config.toml
attn_scale = 0.177
train_tokens = 113800000
dataset = "wikipedia_en"
Each number is 200 + 40 x the weight over the matrix's rms, rounded and kept within 0 to 999. Layers, rows and columns count from 0.

# down: layer 3 MLP down (transposed), 256x64, rms 0.204, rows 33-85, columns 0-63
# up: layer 3 MLP up, 256x64, rms 0.232, rows 34-85, columns 0-63
down33,197,138,198,192,164,142,128,224,233,192,210,225,213,205,134,227,172,205,181,102,229,200,213,186,266,226,221,213,239,298,301,202,211,142,151,224,233,239,172,249,207,204,217,188,215,254,137,340,218,162,204,269,136,197,216,168,199,218,162,186,163,128,234,170
up34,179,220,160,270,246,176,333,229,148,233,293,259,178,277,233,174,243,248,182,146,192,216,181,148,185,173,248,171,205,208,208,244,142,213,145,193,180,169,143,214,240,128,233,261,130,180,224,156,192,215,158,133,209,141,124,242,242,117,171,191,173,122,251,250
down34,134,160,187,186,208,173,197,191,174,219,162,213,189,165,205,221,162,255,113,191,229,193,221,281,214,213,212,104,213,208,230,223,201,107,178,141,248,200,197,192,146,152,208,220,163,127,302,244,234,155,148,131,197,207,147,246,199,154,203,194,257,102,189,289
up35,180,165,147,250,236,258,200,232,151,190,190,145,263,227,244,255,160,260,163,282,195,140,168,236,220,210,179,228,232,200,157,172,150,241,145,187,249,223,201,153,274,173,268,211,189,203,225,184,170,132,122,185,139,219,135,220,211,181,228,220,228,180,251,240
down35,222,231,184,213,255,244,230,218,205,180,267,138,195,212,218,227,250,136,180,161,151,189,243,112,190,185,176,183,240,197,162,194,128,231,200,157,229,140,225,153,228,182,77,215,202,227,140,238,182,114,168,245,168,171,221,213,242,139,188,209,187,228,248,259
up36,208,227,146,158,288,192,212,240,191,221,189,213,228,124,265,173,200,234,189,233,212,107,213,184,174,213,141,259,268,223,245,255,174,189,179,178,155,260,252,231,202,203,195,173,206,256,197,177,230,155,181,201,121,202,172,163,202,78,184,207,220,202,185,203
down36,236,267,233,257,215,152,243,246,161,141,308,136,185,275,233,205,264,165,242,181,198,179,225,187,243,52,182,190,181,218,194,193,180,198,182,221,234,229,192,199,236,175,140,255,269,195,166,131,244,172,203,186,179,240,162,203,171,192,130,185,192,227,208,136
up37,171,231,223,225,273,262,238,167,213,239,166,200,236,213,193,216,192,243,202,123,196,171,165,192,168,118,202,184,191,213,224,266,219,267,155,223,240,127,158,248,186,230,230,207,169,157,255,226,157,241,202,209,200,171,184,244,215,237,117,174,223,211,244,158
down37,143,291,153,233,193,246,222,178,162,252,240,197,145,183,170,128,201,223,214,201,220,182,211,239,170,235,235,187,180,229,147,181,203,122,213,284,209,301,245,270,166,219,230,222,212,202,208,144,186,173,216,233,180,256,202,190,223,203,202,187,202,224,187,276
up38,204,205,201,145,131,209,220,244,198,196,153,204,173,169,178,198,271,207,196,234,221,270,237,175,232,217,240,242,266,205,197,199,239,183,167,214,169,219,176,207,191,211,191,233,155,187,162,207,198,225,203,204,194,173,168,182,267,152,172,211,162,210,150,158
down38,215,245,219,166,149,187,272,230,214,228,186,237,221,212,202,196,234,207,200,260,282,232,177,182,205,161,184,200,205,144,208,195,228,169,220,189,210,218,205,214,226,175,165,173,144,211,221,199,212,136,209,282,164,122,225,210,143,163,179,246,249,160,127,207
up39,178,183,153,213,184,259,210,229,199,239,185,204,169,191,154,145,251,230,233,178,188,270,166,111,146,189,172,230,186,233,257,104,285,288,183,255,190,209,221,202,168,163,219,210,196,137,228,206,211,214,228,184,141,205,171,127,249,215,205,142,193,206,254,263
down39,200,199,190,225,199,240,195,169,191,135,269,190,192,193,242,146,155,224,213,226,171,258,226,219,233,248,251,161,208,302,242,204,148,178,202,205,105,181,186,215,182,193,150,227,251,233,208,194,241,173,229,190,217,199,135,211,223,181,164,104,215,125,221,189
up40,208,139,152,233,175,108,95,206,169,218,197,146,172,243,149,221,213,169,229,212,171,176,174,265,250,288,241,274,176,254,178,229,222,175,264,233,125,207,158,170,212,239,235,183,159,205,169,184,188,218,278,192,155,302,245,164,266,242,198,193,173,207,210,206
down40,217,166,107,253,178,163,98,175,263,168,236,231,120,224,192,150,186,171,206,274,137,197,260,135,233,276,229,191,252,184,231,244,168,122,260,164,179,144,173,167,179,302,164,261,172,245,167,95,243,175,260,152,220,211,242,143,217,216,212,194,213,126,222,256
up41,184,159,263,171,216,192,210,184,211,215,217,161,212,190,195,162,165,277,180,255,190,254,241,164,200,220,202,202,264,233,214,166,278,238,204,166,163,200,165,234,233,256,210,231,223,146,184,216,178,182,175,172,166,198,260,206,206,165,161,206,242,225,183,194
down41,179,187,140,216,161,239,208,231,192,157,194,195,163,187,212,261,183,163,196,223,173,200,269,249,170,179,196,227,139,177,239,218,218,149,227,254,183,227,245,206,161,213,190,200,216,194,196,227,150,200,178,230,196,180,183,160,210,203,178,169,181,159,175,231
up42,191,225,247,194,186,276,180,210,227,262,182,107,256,177,197,222,197,241,236,298,188,157,210,208,207,195,155,224,168,181,157,187,229,184,146,152,165,170,270,147,249,201,201,212,256,210,234,184,162,309,226,282,167,221,188,197,161,109,196,146,121,222,140,130
down42,240,208,250,218,176,284,179,173,285,200,206,150,228,138,185,174,200,257,188,149,236,236,154,172,195,180,139,251,179,200,140,196,252,202,231,139,132,243,162,237,289,196,181,146,250,186,210,250,194,248,231,190,236,189,206,156,231,122,219,184,182,225,253,131
up43,219,208,142,324,181,175,242,182,135,240,177,210,200,210,109,215,105,261,245,217,247,138,196,175,212,147,134,190,233,258,195,145,175,232,160,249,287,204,149,206,200,271,271,193,173,224,271,197,114,247,244,163,198,193,200,185,170,271,299,148,131,244,151,190
down43,173,164,185,181,191,217,176,221,230,212,207,148,198,142,149,213,224,188,254,204,193,179,90,166,242,84,167,164,206,215,190,218,169,200,209,183,235,270,179,269,221,206,279,196,199,217,249,271,204,221,295,188,172,242,76,144,167,223,288,121,279,113,231,144
up44,125,208,179,179,152,258,183,161,152,197,173,223,225,243,188,245,211,160,194,153,200,199,277,177,69,232,209,225,206,195,161,166,134,183,163,154,183,222,260,181,226,68,230,147,175,157,277,227,181,203,285,240,213,199,174,185,224,112,193,138,245,211,167,192
down44,188,166,210,167,208,168,182,161,244,178,213,206,240,245,218,213,185,225,255,170,215,192,235,206,212,194,170,169,230,137,242,241,256,160,234,148,180,185,256,217,205,179,215,159,180,203,306,221,328,186,253,146,145,166,163,177,134,119,224,211,303,221,171,233
up45,226,209,163,199,210,214,257,162,144,229,244,176,225,187,184,197,138,204,164,154,121,236,224,201,164,191,126,182,236,145,185,246,189,123,180,215,230,183,185,263,210,242,213,193,251,188,231,199,180,263,211,174,232,276,222,181,217,184,221,117,149,226,233,126
down45,173,200,221,166,225,160,211,230,207,290,218,104,208,194,181,274,290,177,201,210,159,223,167,183,150,195,218,250,167,126,183,155,273,194,205,192,185,201,273,173,208,209,139,173,208,158,186,206,154,264,188,165,192,202,215,208,189,168,289,223,184,153,250,205
up46,142,189,199,205,196,217,237,238,195,126,215,284,188,184,188,133,155,272,183,156,137,208,225,152,212,264,160,174,170,209,263,175,164,259,132,244,155,229,150,182,238,226,137,132,252,248,189,214,249,277,174,155,198,93,134,240,256,207,227,188,204,292,155,201
down46,163,199,209,188,139,221,159,129,271,230,207,227,117,151,208,197,218,187,225,246,196,176,220,150,237,160,54,157,143,209,199,180,202,210,202,203,190,186,206,216,183,246,211,189,260,228,197,277,222,179,149,246,197,104,231,155,183,264,260,230,152,230,234,228
up47,228,169,229,229,180,182,240,191,242,211,206,185,170,169,167,219,302,182,188,251,166,219,231,232,181,214,225,191,164,203,224,183,197,173,183,256,198,175,133,151,236,122,188,141,298,281,142,179,173,247,130,194,126,226,143,196,209,221,145,204,198,181,210,220
down47,196,192,198,241,170,215,242,168,225,134,232,214,256,121,198,190,199,167,200,239,180,230,247,192,198,191,192,135,193,262,276,174,188,245,190,231,217,190,117,173,194,149,168,185,231,275,198,175,233,248,136,177,107,231,212,210,134,152,160,204,211,304,213,232
up48,192,143,150,217,85,181,143,192,253,201,209,199,112,163,147,192,201,268,218,235,203,185,216,165,224,225,272,211,170,264,183,259,170,197,202,182,276,244,239,259,139,148,120,199,190,230,167,216,116,244,184,180,155,127,203,165,116,174,233,222,141,226,206,294
down48,168,142,144,184,178,197,111,254,174,158,152,111,155,159,184,252,245,275,191,136,174,240,216,258,227,113,292,252,126,178,283,286,180,199,175,133,255,218,272,154,144,190,115,175,214,247,208,184,175,218,226,206,194,202,253,191,197,165,278,245,173,227,203,164
up49,169,183,129,182,215,161,299,251,120,201,232,218,188,235,160,217,135,216,181,209,146,237,241,176,176,203,243,214,175,153,225,205,136,211,215,163,204,129,174,186,275,175,204,211,169,229,226,236,199,178,225,172,221,231,191,233,215,213,216,137,242,135,215,206
down49,141,239,255,251,238,201,263,193,143,165,194,177,212,170,212,173,170,232,190,174,215,184,252,177,235,254,196,171,180,179,191,171,185,193,210,155,291,180,192,245,216,226,142,198,219,184,254,288,150,165,213,223,244,134,206,187,199,195,167,272,188,217,181,152
up50,245,235,249,164,152,286,165,276,175,199,163,183,197,224,211,144,217,230,241,265,179,233,222,131,195,231,193,243,218,145,225,187,203,211,175,213,233,193,173,252,205,145,200,225,209,221,227,214,249,230,167,233,207,195,147,143,263,271,112,206,232,121,151,269
down50,157,218,228,175,204,142,231,150,333,195,204,187,185,203,140,193,232,191,157,175,174,230,189,232,270,240,138,249,216,107,194,210,197,220,150,183,193,113,234,213,211,195,185,239,199,231,204,201,239,138,146,232,221,195,239,115,52,161,207,209,186,221,237,182
up51,188,147,128,221,171,198,213,219,295,216,278,300,140,168,351,270,258,237,144,202,209,260,175,201,100,213,216,209,196,192,107,260,181,137,104,175,261,201,225,157,187,210,298,197,176,153,202,237,178,153,114,206,181,202,199,224,172,271,185,172,291,240,215,223
down51,148,158,178,237,233,195,226,228,253,137,178,214,207,107,275,129,195,207,139,182,261,141,187,218,233,189,227,239,147,126,164,253,158,177,203,168,141,167,192,171,188,227,176,198,154,198,96,208,303,89,174,209,130,145,159,197,196,188,241,172,262,265,159,228
up52,169,197,209,193,105,170,171,203,213,257,209,208,194,143,213,226,256,187,249,141,251,229,232,148,164,226,207,136,237,183,188,146,136,230,227,204,167,191,223,244,155,194,209,237,216,236,273,203,157,166,239,231,224,189,191,213,256,236,210,174,186,266,205,198
down52,204,291,224,238,170,164,89,183,265,206,268,189,216,173,214,168,225,198,191,131,234,171,160,186,173,179,197,186,196,164,236,245,184,175,252,169,188,179,273,213,201,166,171,227,136,219,246,208,201,157,204,222,228,171,239,237,197,146,145,215,211,255,246,258
up53,247,173,119,239,241,180,236,209,196,283,187,260,165,212,212,184,178,225,125,175,123,179,194,232,191,231,211,245,156,212,271,192,216,189,197,151,145,190,221,186,169,212,222,148,180,211,120,187,166,214,220,215,164,167,260,141,197,138,176,161,225,140,250,244
down53,160,183,188,207,210,217,206,259,132,189,200,256,257,240,246,221,215,186,223,159,186,141,257,207,207,172,268,254,228,236,218,153,244,201,235,152,172,214,217,225,153,133,213,204,184,260,203,178,143,233,160,261,191,174,236,221,176,79,188,206,223,205,161,143
up54,222,191,224,184,228,173,230,158,211,261,166,211,177,214,169,240,140,243,215,213,167,192,198,170,187,189,213,253,200,161,213,211,208,216,231,228,200,154,236,210,242,186,213,184,220,214,145,245,167,158,198,186,162,156,174,154,219,182,208,193,204,191,242,205
down54,178,217,165,212,232,210,190,172,203,193,203,213,192,190,147,212,206,234,201,241,235,217,242,203,212,172,175,265,188,175,199,250,205,250,277,154,192,206,230,214,257,197,219,171,260,193,154,215,162,181,180,190,208,168,208,143,200,152,176,198,240,191,199,182
up55,171,178,199,265,184,146,244,122,192,176,213,198,185,233,167,194,167,236,184,235,191,180,187,238,214,238,199,223,208,179,252,116,125,194,203,229,229,202,231,249,261,106,243,224,225,196,159,208,158,194,245,135,156,192,160,155,198,206,188,156,199,254,206,183
down55,173,177,231,243,146,236,185,144,193,166,247,230,229,243,171,217,158,244,220,267,168,225,231,245,168,266,177,221,208,201,238,178,272,224,190,161,203,191,200,232,202,179,205,251,183,161,136,182,203,240,268,195,176,166,164,154,257,159,174,170,283,244,186,176
up56,245,123,229,254,241,178,207,262,196,249,222,219,221,221,167,200,191,209,197,258,210,149,189,221,153,229,262,146,175,162,184,198,198,281,247,273,170,207,233,247,185,183,104,164,229,211,216,167,178,182,213,212,196,198,135,261,207,197,216,238,205,182,185,242
down56,223,173,164,203,240,174,184,201,183,222,152,199,198,201,164,161,147,157,222,242,208,116,249,148,255,229,244,241,161,175,211,247,218,157,246,162,253,197,207,238,215,256,261,154,178,141,247,141,207,178,172,142,243,158,171,225,171,174,214,202,205,184,244,215
up57,222,194,249,227,189,188,304,228,128,155,131,254,177,150,220,215,209,211,287,201,149,187,199,198,159,186,194,137,262,170,118,207,211,245,119,150,260,229,153,232,199,185,225,211,149,240,147,225,174,219,162,264,147,225,218,238,194,265,201,191,167,170,174,169
down57,223,125,189,191,254,221,180,139,268,184,223,144,172,199,223,214,195,256,195,231,209,224,208,258,146,175,200,201,252,241,245,131,181,283,204,148,216,247,125,141,190,256,197,219,216,207,224,233,208,239,127,247,225,161,212,205,177,176,214,208,225,239,202,238
up58,199,233,205,253,152,152,265,248,274,129,255,218,169,200,210,136,220,142,205,147,170,154,200,183,142,243,256,148,185,183,224,273,218,209,253,169,140,193,229,219,176,168,225,131,131,201,134,154,253,259,234,269,177,205,286,128,192,192,123,170,211,214,203,208
down58,202,245,112,212,202,199,183,170,257,133,205,235,221,202,155,146,129,209,201,135,211,253,193,155,211,148,118,156,104,244,213,292,202,146,214,196,177,188,201,224,123,224,240,162,228,209,256,215,194,186,222,130,189,185,221,141,196,261,160,157,178,181,187,253
up59,258,223,190,159,188,240,201,201,266,214,140,243,138,174,127,190,171,178,249,186,185,265,198,179,191,213,203,187,238,114,112,260,231,209,142,163,217,197,201,209,286,188,222,301,164,224,171,220,267,207,140,202,266,219,129,167,198,292,182,215,158,151,146,196
down59,150,155,182,152,221,151,232,247,195,165,197,227,249,221,168,217,190,175,206,162,157,252,167,220,199,289,243,117,216,120,241,236,207,228,267,102,198,222,192,251,216,254,176,244,214,202,212,181,257,223,227,243,204,190,103,175,222,205,222,214,204,152,180,209
up60,175,187,237,224,161,107,260,241,238,182,172,171,212,231,194,243,242,249,201,177,205,159,238,139,260,290,217,185,132,126,185,256,228,241,226,273,204,214,240,225,185,140,131,243,141,219,154,219,209,262,202,182,230,264,221,119,156,168,179,162,196,219,133,159
down60,157,160,174,278,204,189,206,251,203,149,260,144,240,257,189,179,205,188,158,150,208,134,161,188,276,194,185,129,245,205,239,289,204,241,245,123,262,192,174,168,167,220,239,234,165,203,167,200,190,187,224,199,290,222,151,88,191,197,194,151,217,226,158,218
up61,137,186,162,247,233,186,207,230,169,205,189,137,265,133,193,267,278,175,217,194,286,232,151,213,289,216,201,232,220,187,153,222,285,163,243,267,196,125,173,165,237,181,250,233,93,210,168,202,205,260,204,228,286,214,187,162,149,212,126,174,237,205,202,223
down61,233,200,175,214,142,209,131,172,171,127,183,255,208,197,306,156,204,207,234,116,229,239,176,249,253,291,153,242,172,217,188,204,228,172,223,218,197,194,170,182,171,280,242,159,219,168,202,236,252,218,131,177,196,192,239,137,157,177,133,202,196,221,161,192
up62,235,221,176,199,162,183,228,144,190,228,183,204,207,182,225,201,147,181,157,196,210,153,224,218,197,230,255,263,185,208,215,162,218,264,184,247,195,179,180,186,198,109,235,229,173,254,117,228,253,228,186,248,206,167,210,170,196,239,206,171,135,145,204,206
down62,191,151,208,224,197,177,209,170,114,242,212,259,215,214,221,151,201,189,178,153,119,200,205,214,226,215,209,254,138,164,237,139,220,197,250,198,250,242,150,210,231,178,288,169,199,233,200,112,249,242,161,203,152,184,220,232,194,159,243,200,205,203,197,198
up63,132,131,174,261,162,285,233,267,144,252,150,312,136,199,251,258,226,158,222,236,171,154,151,212,259,105,154,195,180,224,271,253,133,151,164,245,114,177,254,157,176,189,133,141,197,265,134,135,197,197,265,226,232,227,129,251,287,264,201,275,190,162,223,267
down63,152,96,281,100,109,222,244,219,95,217,165,141,202,105,195,252,177,204,178,160,224,235,200,191,267,167,232,167,234,315,255,239,248,172,169,223,97,319,210,237,191,181,192,171,277,263,181,264,162,240,217,108,183,249,217,213,179,257,278,240,233,160,160,258
up64,281,216,200,160,214,214,197,155,187,268,213,171,259,215,183,208,206,225,210,211,193,258,196,187,144,176,186,167,198,195,198,257,206,154,220,202,170,216,185,263,184,226,191,197,156,232,248,190,125,140,205,281,199,207,251,224,171,188,180,147,163,119,180,175
down64,209,204,223,115,166,230,215,193,193,273,205,206,188,164,183,226,144,187,157,166,190,213,189,216,142,147,336,167,191,115,285,210,221,151,187,168,278,220,176,222,145,161,176,191,215,290,227,170,148,200,220,190,170,145,200,189,180,223,206,220,209,148,176,192
up65,162,248,175,132,254,164,252,239,192,211,220,190,202,176,255,201,134,236,194,197,193,134,90,260,143,120,271,169,236,104,185,160,189,161,247,242,182,255,194,265,285,330,129,213,105,176,171,178,217,216,117,192,224,194,133,225,259,196,263,257,276,142,108,218
down65,175,243,189,182,163,160,171,248,212,201,288,268,121,163,262,161,244,224,179,257,107,163,84,195,223,198,213,119,234,162,235,237,308,150,240,125,232,146,160,215,230,241,264,174,189,175,124,194,224,133,137,154,267,243,206,250,184,243,257,138,198,157,275,158
up66,175,161,181,180,301,173,216,274,187,196,168,292,149,223,181,275,194,289,221,225,230,178,152,241,148,239,257,197,177,226,95,264,229,222,203,166,206,231,184,151,239,168,251,190,183,183,169,225,115,211,115,189,211,152,211,198,221,254,221,208,178,142,222,151
down66,200,150,227,162,164,117,153,220,265,121,241,243,223,186,203,181,187,158,259,150,190,211,228,174,259,209,267,238,151,194,202,213,205,154,233,162,112,309,233,160,175,214,169,210,255,156,162,202,146,147,209,237,196,143,257,182,172,229,171,151,190,173,201,242
up67,134,132,163,165,311,175,117,227,127,321,148,147,268,202,189,193,270,251,196,244,249,208,189,136,236,168,234,150,224,164,240,223,226,209,248,301,162,160,123,239,203,237,248,267,205,239,250,280,213,251,251,227,243,144,242,165,286,206,176,224,219,148,280,168
down67,199,84,236,165,186,156,158,98,238,181,172,219,157,238,253,184,250,204,189,237,242,300,224,287,181,149,194,178,224,154,151,187,166,193,223,235,223,145,166,156,155,300,216,191,133,202,230,175,184,238,217,187,199,181,255,217,255,232,161,184,166,206,167,248
up68,197,227,168,238,149,278,217,219,210,180,159,216,213,220,227,181,271,186,229,244,178,136,228,173,146,249,203,192,257,131,132,265,296,119,200,224,176,179,129,210,232,210,284,230,195,261,213,160,247,204,312,213,189,163,220,171,234,189,217,258,259,217,218,176
down68,258,219,227,124,146,240,287,196,140,196,227,235,233,196,227,265,195,108,164,231,171,225,217,212,232,190,214,158,212,155,208,167,164,185,236,195,190,197,164,239,249,186,231,211,129,214,135,144,177,201,176,205,253,181,166,251,226,223,291,129,249,194,175,260
up69,235,180,228,189,217,158,213,239,180,247,200,245,196,159,183,152,236,257,178,211,189,180,224,190,179,296,201,152,227,197,199,192,141,172,187,167,250,185,172,241,178,192,130,161,184,219,216,211,202,160,230,317,264,184,202,205,182,216,175,157,149,189,162,143
down69,251,167,250,160,166,186,229,171,182,246,184,193,248,215,215,149,262,126,168,202,192,189,204,214,175,162,192,172,296,201,143,138,208,164,249,202,218,205,200,284,193,185,166,215,242,143,177,198,219,171,242,213,248,140,143,158,203,203,167,193,165,148,180,192
up70,302,201,297,245,135,213,207,172,204,166,109,168,230,174,141,184,259,201,192,186,195,199,240,190,169,222,252,266,150,109,183,175,205,292,121,215,180,263,202,261,253,165,195,193,246,215,158,213,179,271,188,267,152,241,168,192,206,211,184,182,164,110,157,165
down70,187,111,258,218,176,129,145,144,210,144,249,185,292,182,190,151,203,146,156,156,138,274,263,251,190,229,246,250,137,145,232,184,238,183,191,133,241,225,189,200,189,181,185,185,153,146,202,181,202,227,181,226,152,171,215,228,267,148,208,140,180,205,174,177
up71,266,273,213,169,250,231,220,184,200,203,204,184,176,190,186,227,125,220,191,171,196,161,171,186,216,118,146,214,227,177,225,265,136,156,168,248,193,225,188,186,214,266,271,199,200,173,200,173,158,238,191,172,236,195,181,95,215,259,231,195,200,217,164,310
down71,218,276,146,233,174,206,158,226,199,135,234,173,195,196,224,131,251,261,205,217,190,224,176,250,256,190,193,204,149,209,193,192,266,248,205,161,275,190,179,185,184,215,207,95,208,184,240,183,224,229,179,202,226,185,139,237,170,198,143,142,199,208,174,157
up72,203,191,185,178,149,187,192,198,263,246,195,235,183,199,245,236,226,195,138,175,197,193,262,191,154,154,251,249,204,134,240,255,212,203,192,188,120,137,173,175,225,190,212,88,203,155,142,162,230,179,203,303,202,202,249,216,164,249,189,144,187,167,230,247
down72,141,208,180,165,220,199,219,192,194,239,207,208,203,186,225,216,185,110,112,153,239,220,259,195,196,188,249,162,148,143,304,210,241,236,219,210,175,167,166,199,192,220,172,180,212,183,181,151,191,141,173,163,171,195,263,245,168,185,180,166,200,197,206,207
up73,194,217,227,189,232,166,226,184,212,165,129,200,239,194,123,220,255,232,227,217,171,200,188,188,185,224,267,149,114,155,203,223,171,179,129,186,243,255,259,258,266,106,222,250,214,185,173,198,142,271,270,160,239,202,158,123,218,180,223,231,211,238,241,251
down73,180,129,171,176,201,205,149,234,296,169,228,204,235,199,152,217,279,173,204,149,182,244,202,261,213,198,212,250,224,168,188,248,231,250,196,144,276,220,212,200,261,193,156,164,172,108,192,77,112,275,204,215,248,203,231,174,193,178,234,221,212,204,209,166
up74,186,166,253,219,234,174,153,189,130,236,206,179,247,167,227,223,171,227,166,183,188,193,156,284,192,163,215,201,267,178,164,224,186,246,221,268,70,198,212,145,196,226,264,229,175,266,214,189,225,179,173,202,171,215,145,137,230,198,154,224,190,192,127,234
down74,164,212,153,163,106,213,206,220,236,138,252,295,181,213,198,126,252,97,250,187,161,140,194,185,249,145,206,236,256,222,248,232,156,209,232,168,171,202,228,233,232,178,194,220,226,186,218,188,171,273,158,181,189,242,166,222,212,163,173,135,233,238,216,159
up75,239,232,193,266,234,274,168,95,183,184,226,177,163,192,175,282,177,269,102,220,165,253,223,176,221,211,218,187,222,221,202,133,244,185,186,237,197,226,225,134,198,223,193,148,175,158,194,224,207,215,184,218,187,146,188,183,147,228,192,181,295,212,224,239
down75,158,210,273,204,208,263,243,217,177,223,154,231,168,202,219,200,255,215,200,159,253,269,189,147,103,200,181,187,245,212,209,237,188,215,214,174,195,174,128,229,198,246,155,188,125,145,169,124,238,138,222,207,236,127,221,234,179,230,252,207,235,157,244,201
up76,206,201,142,286,217,163,248,127,260,191,153,252,203,201,228,174,267,277,216,224,189,146,157,158,236,201,217,334,195,185,186,64,195,157,261,252,169,157,159,144,270,269,145,207,215,186,157,124,163,205,165,236,216,164,132,226,169,268,235,264,190,212,151,199
down76,231,266,222,284,189,180,239,185,282,173,182,234,225,156,256,313,126,169,214,211,221,337,216,219,208,248,279,187,183,217,193,159,216,215,199,244,182,199,201,268,135,195,124,185,169,152,190,198,210,181,212,129,243,239,126,212,204,262,178,201,243,197,160,227
up77,210,185,204,210,181,201,228,191,148,212,149,208,168,237,208,248,135,182,154,253,128,234,287,165,182,187,168,243,188,190,215,102,177,258,173,144,251,186,247,198,167,205,198,214,157,185,207,237,246,203,161,218,285,165,168,231,172,146,263,213,168,186,113,221
down77,200,227,211,217,271,127,111,127,171,174,185,231,176,108,229,287,196,189,223,224,165,251,234,209,194,205,165,204,187,208,206,204,199,177,206,228,232,89,147,142,148,229,170,152,231,211,178,217,220,214,198,190,240,192,211,174,160,141,234,207,106,203,196,170
up78,191,240,158,253,228,159,179,258,201,239,153,187,206,223,210,230,260,225,157,264,216,194,250,261,124,143,158,106,193,310,241,162,127,189,164,194,211,203,218,209,201,240,98,193,157,223,204,129,152,265,177,165,157,184,210,214,184,168,188,221,148,208,178,152
down78,207,239,197,226,251,101,142,246,193,110,202,140,240,251,189,168,228,207,216,208,258,168,188,231,152,162,134,187,132,286,219,183,270,192,211,119,212,260,218,234,165,244,198,236,139,186,198,154,170,195,219,185,180,225,258,189,236,210,266,201,148,174,154,140
up79,214,217,183,229,177,188,226,275,158,260,143,260,191,231,231,172,265,181,206,225,226,163,190,189,193,216,251,185,225,189,257,143,194,262,196,198,184,223,189,138,175,195,237,236,150,248,214,217,195,172,185,207,205,163,199,142,229,206,205,233,187,130,180,192
down79,171,203,217,243,231,196,159,224,120,251,179,293,232,154,172,219,156,155,206,171,215,182,227,209,168,246,126,178,193,203,207,146,183,249,163,207,205,185,182,134,161,228,234,227,238,257,204,162,212,165,221,216,199,147,186,156,227,244,152,223,237,163,165,122
up80,329,238,238,221,203,147,226,243,204,232,273,181,183,257,172,249,125,196,217,197,153,101,188,213,170,239,207,174,179,120,197,179,205,252,141,172,207,231,284,224,269,214,184,221,179,195,206,203,210,197,125,189,200,254,139,277,182,194,267,178,190,169,189,188
down80,236,214,228,220,201,159,146,250,211,146,207,240,247,186,229,223,136,119,181,217,186,193,244,155,230,150,217,184,191,165,164,200,139,213,155,91,189,140,166,216,250,266,213,160,142,180,194,221,215,119,188,155,293,221,136,273,218,180,228,176,188,190,201,146
up81,117,146,257,218,204,126,251,247,249,207,231,206,225,198,208,232,235,267,229,254,172,217,181,188,161,186,241,224,264,289,168,198,170,222,176,208,196,259,234,235,216,118,225,148,175,215,79,215,162,252,123,216,196,165,209,192,220,203,202,110,146,213,202,139
down81,173,175,207,152,188,151,146,180,296,193,204,186,172,202,247,230,233,147,201,246,193,140,200,218,202,242,177,266,222,238,183,131,242,183,167,220,141,229,235,245,129,243,190,163,266,168,139,211,233,288,113,169,158,165,204,190,264,241,213,265,242,251,233,160
up82,172,137,166,212,157,144,158,207,304,229,198,242,168,183,204,211,145,229,209,323,264,216,184,182,184,140,286,205,189,178,161,240,111,218,177,208,190,189,208,200,223,248,125,134,194,225,160,188,201,203,185,205,229,246,222,191,244,222,243,232,159,122,245,171
down82,240,193,225,109,219,228,267,218,223,197,232,175,157,270,239,223,269,236,217,192,199,224,143,204,245,300,214,201,218,274,199,187,182,242,219,169,217,160,209,198,166,239,249,227,257,163,173,208,174,238,143,163,202,217,245,206,155,152,221,180,249,204,281,279
up83,139,210,248,203,132,228,178,238,196,153,198,260,179,210,166,199,227,169,189,206,198,224,211,211,156,204,232,224,214,193,231,163,167,175,214,212,213,266,190,184,187,163,204,228,189,196,187,200,216,172,151,192,205,195,167,175,234,188,230,209,213,241,228,211
down83,230,230,204,226,137,175,219,281,261,198,180,234,223,217,190,160,194,164,177,228,205,167,209,166,130,151,234,247,227,155,195,179,158,185,179,230,200,213,164,193,218,192,202,242,140,234,251,168,240,190,224,212,177,145,234,163,232,192,247,252,171,224,188,213
up84,204,197,209,119,153,272,190,183,244,254,182,231,146,206,158,166,259,190,215,231,136,175,201,132,213,240,165,223,214,227,266,167,155,236,236,221,180,215,215,153,173,275,174,241,210,261,240,61,196,172,192,244,155,209,187,213,256,223,209,241,199,196,207,236
down84,166,178,220,162,149,215,164,242,242,192,189,232,162,236,252,171,196,148,239,173,220,231,269,171,217,204,203,219,203,226,184,116,248,197,239,112,233,180,178,254,168,192,208,201,117,215,209,160,288,141,189,238,205,192,248,172,262,269,266,172,174,266,186,230
up85,193,264,208,175,201,219,136,173,261,229,128,142,137,185,218,257,201,228,251,196,144,174,206,220,218,166,206,167,281,243,228,164,150,167,180,228,122,248,212,183,242,215,183,206,204,233,240,234,241,215,99,148,163,165,196,174,206,238,292,225,118,153,254,243
down85,239,215,194,206,268,207,165,197,181,213,166,179,176,231,154,201,270,180,209,200,134,183,226,226,194,259,148,208,164,203,244,116,199,154,169,216,336,189,140,187,241,231,200,282,180,214,222,197,112,220,197,158,246,202,146,145,223,253,252,157,143,244,206,194